From a checkpoint of a small transformer trained on Wikipedia: biases, 2670 steps.
Each number is 128 + 32 x the weight over its row's rms, rounded and kept within 0 to 255. Layers, rows and columns count from 0. Numbers have three digits each. The size before them is the row's rms in percent of the matrix's.

# layer 3 attention value, 128x160, rms 0.0411, rows 12-63, columns 0-79
113:170146059148164132137117209159090134151123121150154123150150129127125182147139139124159140134114122103040135195154126101138075166155094120125133059120103102055098153120158064127134155141101174130076141166113147146121119085114091094121132153
106:142151106150151126131124140151137084096037067118187097149138163110160114096148143121163152135111169122119168134109122147109133130069130088075136129053132122122108136075132177183100112162089163154098129135105167160151220122145116135099154117
103:164139130194101193143166110087192156133104144160144161093133109129077148088155116103091132071107185127112103170179099078112132132178146110114093156112196126168102113119125102111184102144182106093079104158105180134150147148174114107074143104
103:118141127144136156113129130100060167140087156177157119113173192121118171153123167148104153094174126091125137166139171136097124109173110209115138133139140123190129179124106110135109217129149120147096127151131122144170138145166169126072051098
110:098076139146137129129092150167145090116115177146136171133150123192091100155106175095133081148103074138139114123082145129108182130120128124168168115119094062156166085141071138108107094198112160113192066107101068122110144080106183156171178152
103:169159098170123160153065197067109108117165088152081184123108112111113125140118077096170121189126134054081154116053132108144100178124124075109103154092129116101110168147116058112147087106149133181119114142130124136098116145111117160152135163
098:151127142167161131160086156180110176150122086117143081165107098045173172138119104084166107138108121122069133124130156144129103140091146129172139140070124112097121083158191152070105099103093145100105187142107165121147111093129138092113147152
090:173150151132111129096099083117130110105152066162053160134129138079112097094090139093181137101138076092084107130093135163136131134135125094077071135142065050160131155103111140131097172165150152108151134145125106191139110113133137150114102209
091:182144083150115133116112124114126201107117060150111055112152158109132114168193081144087126094076131109114087181142141130163143101105163080132101073161077177150124135092138135185084193176154139132176106130110138156204121128093123054121116117
111:116111185139119160099110141187077179143110167174098118149152112049103154188163144163131179034170112168076065099141110146058109097167145123210150145131139113122114134148139091096156146067106111113139056112127136139126146171136147136100066157
112:128153139079157114149126103101126111155118161118197089130168129084111145182094169118141125069167122198101076096181145081159141096130164124127120115157130095113130129068126111179154123107132135132151181134186178134150138101085156154141073162
092:150098118155100120121124108186050121106122163149100073142104139120086087130190112115087142162112137206081158138141155130134096159128174133120113087123163101149163110133169105137118084168113184095190110106075116089114156190061156108138145152
100:146133149119101063074134111161097153120111066040118104153192134156122074203134127120113088077092079128129118150136122096115166081146104136127128124092120106156116150126177090139093058102118138157129139148117127135125113177174099131156085085
106:115108121060148193166124127102126176098171097147149128092102135080117128110092101082104132121084130205123139152085100162116149108100123142119095194159108094156128082129127164241130134137135103087154143120080130181192109077148176116085134152
094:122121137159143141124074148123140073074133200178123106159160114131159142083135140143212152195088064127116178135117158154147106123095135162100143103161167125176126147117075109073155119117116151125117119181088095131086167125101140157115155166
109:131153112128142102149145092179123077124094133093145067119106131132144100066099152162117193151184142130088107143109121094086111123119171134118083126155159110117100124079170177154186162103087110039103139186155165166141109134132079156098161134
096:080144123158161143166076130149188099108100087131113081159132113107152077151114140123100121092109093115115097119126165196109118120137149094124136051099105120146130123089167055181163132118142151138118191133133145155101131121135126112095110048
093:135116115085155115141094128095174160122160132168191047109176062176110151158085093147148064154091119136147097131138143178124151105120146073148119130102108168074173086152149183140129098142099129055089118124083141040157133158152118115127174135
112:160119067160084082133140142115135109151154155181158109109176152183102116063116109153129121141124126149141149182131173160161114180113168134186136163146156098189138086118088109129087175174056112100142145167068121127084096105182114130187113131
093:150098146065130138167060158125164090097123140089141128135155160147101078088122155134093109127094095132168165059115135169113167131087143187185149121156161173174115145110099069151121067146078133168139124140159110124176115116099123094108156105
096:051060088167162114107096124096165092108135109104185135142095069129125108123162137123152116109117136083146089094172184109127165137148081092149154089155147136123144078153115095123155133123145110146086119158141072129133184113144083135174087106
103:159141187157100125109140209129164059143145140148187087097160152157140083082134156153149112104137135122111071089124186152095101112124104169121144134145169143157090144122060182132112128155153099118120140166132108173119189173085141161135115090
100:149160134122218123128124149111087147091072120080113091103079133087129085067161113115150136131104175152102100124112085137155126157130141082128117156120145136071077135153165105182098189140120121100131120197134126151179147112150119144078115146
101:160102143152123164168140160072139178125111131066155138067116135209141167130180097137107071149074158054134149158181107101194100175163152174079129128133093129150127124108149118085120103184157095175118085117159174078164053194113074119111102116
105:091109127084169091125189138110088145159214173129160143113116089152134145131099110193090117093120083094085171121089096104122157110134099118074151107168119175077107112095150179083169121113187184136111167131092094085105082169127083140114145085
104:189130141116170082138116155101116118140096154094097148118088127137135111124164168100116134133135139182146113174088127137164125146091148082137115111129169063041146115122149118078115101101154142136095176126077103090110220108110200077143115118
096:149162166135094136125130093097137089061109161115150159111140155083164131108170110125140105068071124161137138063113156146155134117131138143164129181118145111068079085113120095082084117129159110147184186114132106115182148125052087158171120100
108:132209155108101134129096173104100176129123161136125086099121086171139122100105156124171142111174136105130108116151137097151164112170136123084125121115089168119103120117097124151102121139127063154131090095158033151143096106140164146139104096
117:079122212127150091076088135100071118083108091177112108160131118106064053127143125147097121116088179118133124076091123083167125126076134137093134142098083157215083166118103126156066161151169144132119137195089139172087144135093148124166143068
097:136167083191125091156158107153188134112124102109121123128145149163110106079132097188102176105119111136131156168100127077085129128093132091144127101122107150076150129121151141172117125059174059107107090101170163211136171130093054145176122114
109:127129104141161153108158117143151117119155117062137163115132141132085111123186021118083118147131166163152152068174093182166176128164166132112122148173081168116140125106132127153201149123075172096166169144097123056166088132086094088128171132
091:097096154073161125128100084090108153068115072164090138086162123121142092131103147129069165089206183135101108165144104145115146103129151133083137208108145143129128102181165150122087101153152138108076175105168151103104089151156125158148135124
105:148092080201125139134075161136163086118123117150108195117114159088160136117144093073105067166099095094115128126130122166142082093153077090135132149091107148123108116125141156149116139106167110101160141122148110141194143157064103196110141136
106:125133153141151169150141216124100088136120128081165083125113091148108137129108152108136101155076115191118077089130183137086127141096126118147128094139146090142106118152104103117177114132130143136197086112127182109127147122089127077098144128
105:176127164140142100111145099018139122122123213068143090120124176133136128098113135133112095122114124154178138137118153135152116112117118151140109123182085142142131023065127170147183125126101106108155145121108146174147074148083195080103129127
105:130114078153134142152130105147083108159184111178148123153100105097131083126094113150122134081118088099148108132165125132174122135155118143127123139113103124128128129131140127147165186158083095178110184094059148167092131120114128090076132138
102:163120183106129177049133124120137079126071098088084151140093108107120144123143198197106157125114173129113082152142105132119117072090118114122100162196093104157110113174147178108171171171084155131111166116108187162115128166143142145108153110
095:142144122138135123124056168129177170151132115104093084143132082157127116103128142146137114145143177125138103121179149113097123123107131135146166118117121159119099209136061179086120155097150090069112075141145167153151165121145110137108078135
101:176094122161089132148065150130186170121110150097089100116139091062119131096077141141169181112120179122109142129084151148127112158130149180158142133123113160124163163088126100094125138131118162112062115103095112106167093115155120131095093130
102:120124157148149108150175096120139187124153156150160094153118121155139187114101144163101107134081111134087150119130130169160188146094136084077097139118115130131128178057075144106150111138178112130122124126079170115125122105143173139144132089
112:105166094165141119141184092147098101141141089139177148105105176214118164093160163103070148136107122135099111160145152146119141112121102132164098097170089153113121150123129129173185116164115122097101077139171192118187140141132182144124134064
110:090121072175108131103155104100084164131108121145096147102169166142176110129110125193119101108095122177113166113060127136148089101124099145134141120099137165105158167070159109162121147102154120115138163154065085139163162091104154147152112112
102:101087114138086150108139096098105153076137150142115142143068119107089106132141143206132128218107149162157189134084183121110093114108146129086130118138143193108134109136162085196166101108170113129127091155179139107175156156131135144144076106
102:098191175128123177201131114142102091142115152106135152132151145150121118111125183119130156113052044154088135093040091114137120114069168116111123135147137087146067145118172116116127076094157102110139146113159129134141105152106169135159178102
122:130131119064114189119146116144243113109077132164110080103112108124086027131147147151153141152125099164126198158127151102144104125167142124163125114122171047065158119104159115142080132156116146096101110100183068110146137137146116110127094183
096:098152163105168153128074142109137172153216107159083134133081086102131139128117102126083099114162125100112164109124180210186137135092157113131150119109065201124139183147098137125069113119125124099147089072115156068157143150139163136141161193
112:101151102139149183080167161096157115167156125133173158152097132142128130093119109134134132138129114160137224099116116152158132173122108104114150106092071140156108083151116104181125099113084146152153125115152082057125126156133073152097076115
103:171136149124141167178097182126099136136118098117138070102081109144126162076181148112159050149105139137120158164080130181153028178164133140091136122090118093175141135135133129120094123126138146059138160142117078114136148136083105154140112153
102:155192165108155170086125149102121106124130157165076154095146146182099130083155115130119143063134055152105138147145171104116115133129158181146142148107120135145127070153143076129087049116117180104151105102148131123069167086133114099095059132
106:129081134117123147133109157130150117099102136065124121158108102107161124133208105120146178118093161179159151139173100070149117127059157083116146083124220152157131121080181177136161149170129165122107128136105134147142205103142081130128125096
089:132153189103089115104135118172103133119126159125075095140100128113108116089142145131137105205153126093120126032083176131084057165149126145135094195118135133118155161146191159104130150105119111098135153116129060144122149158089163139146133090
103:104173165201145142088160124177161172147099115069150143097109116133144127104185146111060129133161112107087143098157106127130182148090128084128160092200085141112070160120131113135122139151119131161128116088145147106139154111096038110131140049
# layer 3 attention output (transposed), 128x160, rms 0.0511, rows 12-63, columns 0-79
119:102085192105120147138088083171134096098115152106094129151135151149132118105138122171099149116106149137145118056087112165111118136161145146122091186131143129159118121099099210082090078150135096131177109096165171077119138136121119142123116084
105:131105119117092150156117141102175173178152212172112167077137087100081159132119095109133144132160114148157138171164115109090170135154132135147113129187136088096167111178113116120107137146138066159134135155063115117141075137155156132176102126
108:138107143125119081117104193183083106128149090085192140117111132132149129171142140155117096191156105109095151054134189159124149134126158123173106075154067148103151115164163140136066120152106124112206140150131068130093138124140168121162097134
109:134116166122116077161171106124159078097137098097094084139131100109121073150155080140139104170132081183130177033132133124154159136126096086120116122108120068083124076122162129043121070133081140122122159088133140105064137123147064121146182180
104:169146095139107158160125110121123183117066112124113086099109108074098179096188070126106120115141201097071142104185136144119060146166127150147137123167157220113087134153168157141197161106172114109122159179149207142116121167101076189122104115
103:086106151115147100130154092222124191140043137138159091140156171129121128094156124129047107085097114169120082178149145123111142093135112141135142118151107157134180144091112156071161112123100123069174108110114126082159072148114121113076124052
099:130150138093109128090125110127114135115089135104112138122135112178139099127132169191067162074117119120181148158154104121129131100152125151118111135207131151177098147070096123114139155133143106149151056092156121136163119128119109084123138102
095:116160133104143123160150173149103093176109144115174174115173134220175151149138076141148112119175175164127176129171136116141148132109073141168134086121190160114139115159122091068172075113136150082122071085082141044143138207112152120118167064
091:117129145090106142166184121171079060166141150159106168134136091097123138124106145164158128151182144146120171054151108087127079132175099128158108198117201066139138112113156134064143131092102131132108113119136108150081156138127145177122130146
102:113129091131104156120168100094160082098109073056192113068130137154130130119087091106130115201095143159186199164158152186161145115103112148076092143125129120118100111108128127129097086185098125073122188126117103174156170106164106070183138135
111:153106051179105105099170135121142129134178121162111139142096115142130076140125095161092175132104097079155151100122141209096137140157066115127101123086116143107094137178106147101100143091089179117106108110103096096123116201197100100120174123
085:161146106140136171164101118145185159100129069094089178119116096100168242103059196115112107115127148078147092069163089129088092120117032105110111144203158135150112133100108102143112176136063137157084099128159139176165089085089130145100071147
099:170131099172130197183099112081141127149198179144124160108140136155104177089136111202151171148118124117125152163104170109125130113121151136105111094171119135131122118105149129143188170068138166097129103052128128180150162077107167111114140207
107:152153093162086127089138131189166121150042120118114158142104135214088127160176149124166144132152160093140114158146141144146090111112081140107137109085139110125150146153147068052138115121072164172089148112080094085112160094136080121170089057
098:148148147056159142074115105109170180131125133092136172122134157155094146160117105110108105126160202111148156105094080093138113182113088075125114166114105106141134123193138158151097120193125104124120119038171147130107107093082082126111142092
109:131124128150083121071131121090148152170167139197172195138148118116148175136135047101116118092115116139178105123085102138204140118123056128116128130078112153136159152157115089124088088117191123221119095098142081115094192157138147157166091147
097:109128137106130100175159123098122161133176167117107116110139136083113162165153088113138176131159115100122145137132099068103150116141145121124125117100112170099126169141060136091141156097099192150133107046176175107133108155084133124120112148
095:166164106159095116159169123125093132192103169117125176119094110095148078119136129156137123114133175120133188116115117135116106168105131119133132095102117102155129128094093124156119156113104123141174108137162163182131132099080089181106101109
113:127137140068145147083104137117130127091090122128098164108129088054132157110180142158120056098118097117092157087089108110106182148133091144092134141112116166089090137172154129168142139177200167157119145099158123174144163138084107134145116164
086:123137087157175138128152095135107154133110089135128104125072116116130111136130078132089150096132125184122090201063061075134108107078120102068161148122070098140154099112162142129196168046190140128152152105163165180097125064076134139174113161
097:093166138097063151117151116083092136199185161140112078126148229172151142139060094102122139150128137067149183134110136128150113124156186191135147197102094136082115181173157152129123155119138109044148119103119147132054112145131163126087131183
107:106091109116092117122134120086113170124123181169145128114062146137160119153145071109130150102180145125158185142164083101140120160169120104163136168092079136079138127177167103178108143127161133155100102155128131131123103070211110121164110171
102:105101105151113153118120092145156060154126199131128135119096135125152138177128160128116147119122123068163150135144157121085126110108112145123114143131115152148233141159098139057187075148137118127073090065097089119127110089146125153172114092
096:103090178164113066121092104189136090093139118134085137142144162022101082134111136137097163149125108181085090141101176127079147154160107116170154089152116119129145111111103153152089138115080150099180137152075122150060141118092122160109096156
109:121138159108104132150090122068144165136117100127089118118138146139128056137161145050205084136119177121195114126096157158134108107076148159149149131070112078155158143133119112133102142100103083123156106137152145087132152116147127113103126184
104:141160116128102158099155124128119140128152116160146166144148110049113125109078121151102090113132140099120120092217109157073076108127143157103124089154080166199182123159106172110113076134116135127166075131147139092174064172139083169116128133
104:093064044093149148115140123186101141149118111162098099159038119221108105120120151166105132158177155108126093171126120167082104150110143106111097127090133093171111105138153136175147158138101116103045107151138146171075180125203137122111113100
114:119089077136120097132184078158140112075115092141103137120149128051097081186149047098195131096108127159136133089140147156148106104097115130121093139121130118117131170110148128088141098109072185105101149118100181136108149149149125115105175141
121:145118005131186164178118123123155164138157128102127106100111162137130150115083109107124119150142096076149151123138048109075143071165085074163090130176133100084169096121138065145192123116087128126094148071158130085162092131156121132134146179
095:091113121108113152132109149095093099153168118179131132131128197110161201116116142036134071127120134103142111102116096178138159135167140167120122153152094117171169150125115120141161157170116163121159218164071077096133117166137177102120110172
107:149135146112097125166121142141133136116123130169118107147138101135170193092095168137171107164118086099133069155112156112088160112116122176171190130130174087172160147149138086173080120111132136152111135147150161196111135173093177149185084089
094:151152068110098152144163127161099086180126140120143084131121141167129145130141134140128127192101098125204133136097122129189120076126098125148089059145108169144147134046122042122190147024073113165129114186096103127126148115096126106097125155
109:083144189120145088157206054175051157115157139156145041151157068190095165178132164164129160053154127142132113143164187105122133137132171157092107124110120137135124151093159086079122138135127110118095107121089134137045115136180127137102113129
106:088128156144148083138072056106150125116128137121099157106055131132145075151119138134136173091174143068135150145119085067118113133151120126180145186133083171116173125110139168099085152137134108134111189136169081130126124115132161151154104098
104:099137104173131143136144129210142103129146044163104191132080096160100087158200154136117112125155134118068116058166118156097076127137103107121159116076184109118127164151112077092083129147147201142143162137137105116076170125149061210162175145
102:151123128096126093117115129123151108099111164078113168127180136177127149149200161118134104132123174119114092126098144119075143169093088152116100139152198093124165085129115140096099114122148131081154051172162105125161178173132152208155087145
102:102129100140138113209121077131167133128127116093160128084177144153094140125097087118113132146167125135148172117158103104147094137129156097191141049097166136108169107082093080114133084112163082130129113149118118083098136105083118147145112152
098:116082137188076148099183132086047125120085137186193124101111119060134129128127118115100135113164082145183170102083101125135152119158177144123074168086115175113162116100143093151129079135118133160151149164123112143160109106140162100158123107
099:111190159106099072146151114162075085101124113136170174139159144150088105130147096127128091138114128200116155077148087105136197151170129088129169088188109129160133087147085157113156087169112181153187157094134125166113142153059176122134149081
099:165119128155089111084132235096101112072079150150095146073140115153107096142166103063141130109159129137129140114124114129088091106182139135169133129133167071127127108173121100160053143139130158106162151086121100081166111181155108080111123145
116:119091144112096111091119126107143148116129131141098087119114112061166128218131101152148115155071135146123130122147148161154052161179147117123149159129165142117133110125134099043070135107157135176124151174077114130072138117147080139143132208
111:114154213078130107154153151143164097117195169134137115182150173156062164078149139039156140174142176088164086146159123133085159147165147129103155182136130076145145088126135133098090153123110111158151144076167139113083159140169117116149146164
106:147167144149133151154092114206145135169138100143107156095186145115099158114128182052134094137145088120090107176183120137162151154189163062155151088140112090105135139074042131067079177143102143132185154109130111131112114098084088136143153153
109:169072137080151072067068132093155174115098119174138119108128116092150110138161077126157120105179159122188118164208137115131100141157072141116120094089110122137173138132131139181132165149131145186102088115123166135122121095180054078094074144
123:117132163226107129162117166137104158174174134122152166135164149131140214095111112088117143166151183105153083080154109150093149129123134107098130160098111204188111129182125195156188153141085147187126149164070167142160134138154164154122089087
095:146161118132119091122205132085094123070052108099117112155153152144162098191103126066141089132066109150159145110141086134106105132131069106108152169160173113138131088060108087097198137141073195135147132148119113133165063096074075146064155098
114:134106153097116059163082096164123211132105141141052066125154106145115117173152111112140123112129092080152091161091180140090182116121132180131120136132152093079113146101114132106144166136087083121131148167096188126101106143151174080189179096
105:099101159141148062135142091152157166118132139078116202152133099132147134156088083156060143102173097119161137143141114121100177129099086177147163085177094139132113070133116131138118138185120131182188102113121133134115151092115163132167145087
108:127060113083145098119076168160166116100130136124125120156115143042115135155144136169149112201135153112108117091128123179122131097103078079127098099147178147158137116119123159088154177167087125145176130199125110062132106163068135159139217093
105:159133084123124147089140085160112167199182131205157155103133107140032142137035157108178130113181118066181118165103107155141149104127117159103088163173079105105161128151110107117096078109101059102161136099102117134120096131125218108149104166
088:136107115204155098139135132149127139156147100142148094163122142216174143115100107114129133030145106156165114192203077110162161087080078102086179088128104072121113118112144101171158133156160161093090104100140179107145080069147128123116141169
104:108065092099101143145101130137098083118163089157112089149123142093097118142075073157225131105058130159096060166088163097121104139132135110122119148147194095141138099105115170080142080119138113096100160133130119138147177112176202146123111175
# layer 3 attention query, 128x160, rms 0.0412, rows 64-98, columns 0-79
100:112128053127137134157178103109107124142143132141159114174134107136143110131048138130124104185081122137099105084103151140163153135129158082103189156112213090154162089114211126114131104172099166183141164101128122112107162213097106169106105107
098:095161124166093202101141152153075101089135115084098144099142106107109105122134121089083125118104079106102105123101110094127142123084118154116189170130075146167134109146132188083098097106153153109161190103131174151139046141155121111140100135
101:132143186143125087125094168136133142105102121125223124054123122127160173166091108111093111129120122128140154071144128142091110117102148113112146132135172155115152150095163141104146195100071140103144066131117094112152112137139115163101124130
095:139186110127121131169166158114112075124167127113148112119142109160123109134069118092094119148142082129076151128186126094159166094134194060136165157139069135096130147168077100183147168191132107162083084156131110128107135103174142187134141150
101:102155189129111192098110102136163145151104121163157091129076148143092138105135131133176125156127111176108117150105107052058171141068111175140156130102209139093097098131118152100110169090121142088114098151119173079125120167056125168152129104
092:137160132134121102131161128133145089118089156139177110204158119134106144194124138185102062091058146183169149138131117115082114145165098136093155150115130181195073115083127084128131138103123187081142118108134152092160091149077071145131134130
101:133115077159150144129089118175161095232114143158144099157104068119109130080128166129143192118135105086116106169169129134129153113147169157150152136091105116153155203174170082140115116131171116164100113130112125189169129176164112091045124059
092:150072103119075111079078161093175132081166148182112104127111140092135094107133088093170159154087099098079079131119099064072110145171122149081131142170145139125136119130136134117142103131127149155078190110155128124129088127163123112151103181
088:196104190133127119188152137123089138110138141116102161120170135141142116147092110128069126112135180125126161154172118057137111127108165132168210117131131175095145157091124107140147144102125100058187096166154165100184151115106099182107104096
094:078101141124237111148104153127167121064125150095121139073175055176125066116128138160185139151111229129109097126157153128063088152135108143090136103129139141127170157169088233118142108140185070130095131114144090117165114089109121165091062118
098:135087158113131159145136102136120156170107124141155071122178065079167090070096147160110114171130138123149115107130076115154118132071061122110147104119163182112073158157179206064092068154139124153167093144135119133151120139163122141141163149
096:148170138157134105126159179158093123135135159128151115128157070148129168165049169121163162161130123095085117128125087164078171134094188105142099169076098120166126117141134093085142131123062133139137196126106127135119090100103151172049080080
094:195129145131105169124130116146177169109102098107079174102094080136149110134092124088132073189148065167107155064128092151173163115163119125096133120129183107090128118127075106132160158156073141146135095136086144191174072171153035144115141109
094:129102146154092158113068179140113107105132081158104147122131164054145050084197128148158106098111150152048136105156172117128069112080130142129160150119122097141129124081132092167084147146103105100113125137136179094133155134125171133080130162
099:100118179164125137116144105094118174126153136104140122126220131152163088110165169121141116115124077149099146153146132150211134135104167136134155152084172098125122044108150147134166154159102119108095094143091133116077110168126173119101172083
091:128088122106105127080160109109106076137040108099149125123125124123101106131090129103109143125136143117155127105063186134150089148159063095126106152142082147108149113103104123116144094111112172093155149201108089105193064142098180130110126096
098:148134093117187195107119114138135104155070161088093096127102183107123173125089142131112107101140131085112142143143212161103145113140146115141090082144177117157157159091110139146196120138126117144148089141118153077106072175121136070128123114
100:105088178142159161128135167121109113115129122145144127138151165095111145096129139118120139146142153130102088148093096125170167154115085138144109129164229152121129138157046104135155139100156102088134082097159108119165127140107133126117139175
095:188100141102188132078164125108102084115152127162086139073158159084154127123096079136165079171107161178119174107129107158109107142116162086118144169069138145174207055145108131150136130108177154169095099102123091123102110101149119192102137151
100:132100107139144104112161144180124126124124114137111141124124127107157179137106152186114117141054099107131138186164134163117167067156199134130108170102146132132115176135138098196136088170107050075144129114130134139167095128099140086102176082
097:114111118165141118127052106096114075140130123118120097113133086126149182154118129111184094121148159089108157147187137094142198123130090075146109139139078127074102141119114076173120090152094124092147165149118102164123101085120102115172136096
103:088151136170115085149178164095130109116151117162106124131122090089162117166122151102162119117130154118185103089105147161088103133164071161131168140160099112131081120103167135201128146124102173093171136146146094137123103102111119121135124210
099:138166073108178107124138130131112107136104155172152167115058105165108131065154079162114114121113137143151078162132116141127103103131092083143096104102146078123022110100136091162114141125097094118134116166190132153114111158101089144132203168
096:133162125114114118076175105067115158099104118078136079143094129181118122150111116155176129158136097122129213114133109118186072150153126129129134165131112127153173168132098101107107132041061146142093118118131204102106123055133138106153131107
101:138086119155118084186148182102081171153130140158133068168092121108148137130162157161084120163128145096083130124095118162110125155134181140075135156111115104098148119097125120130117181139188139088050054176104125067132099112180195119150113110
094:118175144142118150142143101137113148109194128107131128135148023116151126153186153068148131094161165157119108113140114110088073185157123151093127035176110143158102120173132097093146143100125140183176128090104156095131096178142100181175111069
086:088148175150131149101127099180115105148127153123127173131165124117152103178102197146131149178100146137126143038168074144098164200120103149094161089176122099075096143076133155071160147094088124111107129115166057175135140135100095059156088098
098:128143116089151126167111066141172153097120104129120101104131178169150097086154144156113140110121112126179160188146084088064162168157098096135158087097080131116066125117128182161099106130151118115205163138125196160134139164124089108141095133
093:130124145123136164089136127119146164144102076157089100199111104118197124170074090108059122121138139104116153127085143111096126103137066150164137154086133121162093121084083145199111103141064152138108130082141136140125172101146100115127125106
093:072131095143129110171118155156144196116089151135140056162151165100118112058103089132169139091142178178142080153170180125115104158103055081193099078137106132170114172142110141132120137161090084169147127124091114166124119154167157116159159137
091:128092130109079176125147155128151105121178129192086084166112075118183113143130114120127121145097108090122125107175108150118099072146121077110127148166078124070077111120101140082108089109147089073158202117133064119176170136101143091208164150
095:096112168150133132143104089092135164140097142172123122154136160144079147057168111117161127110073161110153046151171117178195113133140119134155119150105089178109096177144185149091105163102128107126162163093141155179086081183167147120138112134
100:112099113127162127119121187185112115144126100116162112118119165140105169129109133087106155082166178144086174179077094148129172199078132117082134142144105098103113129120082093127088140045108133103111095087118153118135120139181156111109096141
103:132078126137153105139138148137111152144110083148134212131120112110134066181187109168116128107091097139109094113117157112073157140138082114165108091154170045118114060089189168094151066095115135162106179130122148124138135139140152161119090099
102:129107160155150164126091097149154112131116087130103087103155068133142159144171114064148175170178159173079163154140164162145155151118109130109095083124097110109076124092076091071117171117145166070172106150139107111061123073189126190144130123
# layer 3 attention key, 128x160, rms 0.0416, rows 64-97, columns 0-79
098:102151118118161093176128138125175146150129076136081128149163112111122177124076111165133116144119103175141101097153078082107124100107133123102132172116101113170159153110144155159120150161116129117138116128179092100134152181105124182158102154
100:187134162117103105108080132178093116122168070135142108109165100120073155121051070105119152149100127160164108129113109148127143148151198127124096148156083177186095106159147160177102118172125087136126170081164087186130149115071117139171087130
104:156093132073159100121097181100117144121147102094104095079124118102205192093110160086179027202124160127110149098154162131162198137148119164115152131101106141118085166125161092154093113127130114146168128119097178139161185112153075137065157132
098:087144120140210137150111116143149084137140131094135195105099091139194120122073113098123134112050145086094155150204090119103166117165131133148143113140141155105167116183174095092136072153157052149185176153103090150094079121124130141118122150
103:150124131156062095149144181126111085134155136123149129099139106153102172080120133135048117128134082088114160136166063121196137097074168150113146152104171057146115112111138129111109180198064117141135057107095143087090155135146159100136160108
098:132182103156105151106134086187105105096133159179171113136141161095074165131167153187182213171112118128181072093105062113154140112115128101114118150063110128110132079089121142048117148108166086129119089110140125099090157176112081143095177142
105:155167116185137102155136094164109208178119095157111203099112107132171139151134121137130146148159131078130124078144156181123141173150084160177093081174123102081141176141140178126110124134154088183123150090105093152111133083137132118117076086
096:145136128119119158123087079113091123081142103101098134130154094166098147119092131111139110129088148035157140122147146109075134078139164127155202135126108046132143089093144152167108170143124129195108111072179093116208117110145109099183168166
091:170164173131106085130130116121136198116137150107155081118165099104112100139138101150114154163154127173143130052156124107203141134140138061184090101126160144074125170194102156127138085190165195105109109097131185136166093173159100117151172084
096:134104141157151143167065212103118113136086127103141126100102139038101117132098165084126107132163143065119125158052083119058120174180081072094088136184139103104152078110089107155132139195124115114138098116090131162170134154145077114122083102
106:088117174124119143114134109056143121134098100133153128159191063153181106061164167125088079131149084127161082146158183082157117200096107118169175146117126157138085156142174156159124129188145157154154168133106128127156135091092105157089104108
097:107115075125153099110111148094149091156133075122092140161147142079096149120096108147193092192132095138107117119080102133134162161105092126147080060121102121110150126145129153137121090143109133138115157116086106178133108136097136138066133144
091:093201134071136125185097165148132115109104109140082129133156060130188139092154104154219144150113134108137155128150124115103098188169127113147148168123087145097103086118174121151124156134101100112152167109122132168136136138169102177117130120
093:137116134137116077092078137148134125101104095125113109141186194108164142147127078070148133115167136159113123086109124116144138076155210083152149106133132113150099169098115124135157145150131113095134094172078157150120184127174180131081140153
100:106082158090151138124069115197115156154153143134097103113133129125125119134122135137112120141186145183080114135211124120147145141085185131078156090128071130178109172183108129154122110154113075128151124108123171175103152156176097079114155183
092:204098126092093129084124120161100080116110139126150087152109144126140081133129122133138087139148161101131115131191172170081066112141147129100112139121170113155144137118198144105149127098121181071075081088132204103136081057144147205157073122
098:102140094114192148196108139168145160136125177190174122188122133093087125148107164155150133098126133072157144163108141089101183137184218189123101096139116163139186124062077116143155153097146122101100095120095140100142104110075179133129116150
099:131147149113130143112154139080144081081070132084178137115139072106146155134122137155155066148118177091102136116122127136161116139109151154092111138162160145130189130098144137141103141179142104117119107175115179085151115140088161147148095100
096:122115073115180131100152150117139154126058111215102118114134058131186131174078162108106148151121138156105053166104134129128122172108161148115137166133149092169108078189122117141145182121133137156102116116130164172090131143141114103074127186
102:096126106108157136107133117124112156140085143088168129117185121091074097085099178129179135132104145098170095152154113087107170064179079138134083083137123128138182136174150134131168079124145139103188186115133119230161152219143107091127126129
097:172148170118146174188181137096153119129120117134137127147195133077139078139091143146137061179100131152073159125169098095088105107150129180137153059139148118066128176148145120182140101080100100122089143167110122108128118114117100012177092151
104:113145148140090148145098136130132127089114123070095123130148184085137139122127151129107155215154119138124119090094097078160125126086107104150181111103108160121099097069152087092116157136146123096066136133107078102119165091109145177152095148
101:083136098112125164127136091135160107163085099075093178109093151138146110141195156171155112145114138108136109121143065114191098062134082150141100145114131081112122194099124145094223142163198188188134148116152145098102121109094177113140083179
101:108122143111121109106146070166081102118108182154161138168114146178126151138154132103140132157119157091134135179077100206135120131137140146137093205114160096097068173199144109192152119187123088106148092122156103173128086147199128094086168101
113:191155108129131149167118110112154158084166173118099102143132150150147122119143171139096079128143172077019163102105121089139177093132150147119138115116172084155110103173078105183114144127114111088110094171160133160184176135131141168057156087
092:120151178155076128121137111208155160161113139155129116168062119113118125115110135090109108174145061144109107134129138142078097126144099143121161073086172151118107121113080108179131160136111122126130099107112093128131120080113186173110117094
087:185136108149143139164129179141120080130069154145128130091140105155123108136128121146148136161142109117172141153060132150098107146168108168103157093176122139159071198119053165154121157102113100133170155217148143114132121162058117128131063107
098:137169121112137122149144129144120125079141094114103173144114172093080071136192094145094135121157141187176171092100131108133117086115079104118082062103092169145120140140097123138071152121095137123122096104135091071076132116135072103150144146
094:097141127153126107153150132156096108114127090189105108155130105138134096126137136084121098103126101126128136119112101162111118149108158125083139161091175096129188163140128127126133132123125155125113077146151198166147140199151133142117103108
101:085094136144132176072136146117133141156107131127198115132110148144157110136185091106148098050103098153151067098131164112130187160122103180224127109191140157131144116065116088101121146145126182166108160111099133111086138132156113098181079152
093:116141167096080151146118118071174053114152195121112157130130128129158042102087181129113128126112127097149125095122124123130185145215124090170122110125071116128129145074130185148102120183133207148130172136203086156164168090118094142154102122
097:132145095141148141104180086150072159098060139103130087153096139156142115152128164135065128112146142138181101131134135155145118122069101109160063191151115181137145128111130206167119110122084104169138164153087127129158086097147169086191136125
097:166143111154200142086106110121136146135116145137172124094085132137047132121098147168167096142140159088117167125124097164207128133145164163093101189124160142095087118110126084200087168099121102102106085106094098157161148159124092106140120112
103:177127179151113156136085177133117128088131146092173162181139113142100111150131132199117118142182190113077162116106135117076097076108109157097127132177139154178063112115137127141142132160137120151140118115152140144125146090141181187105100165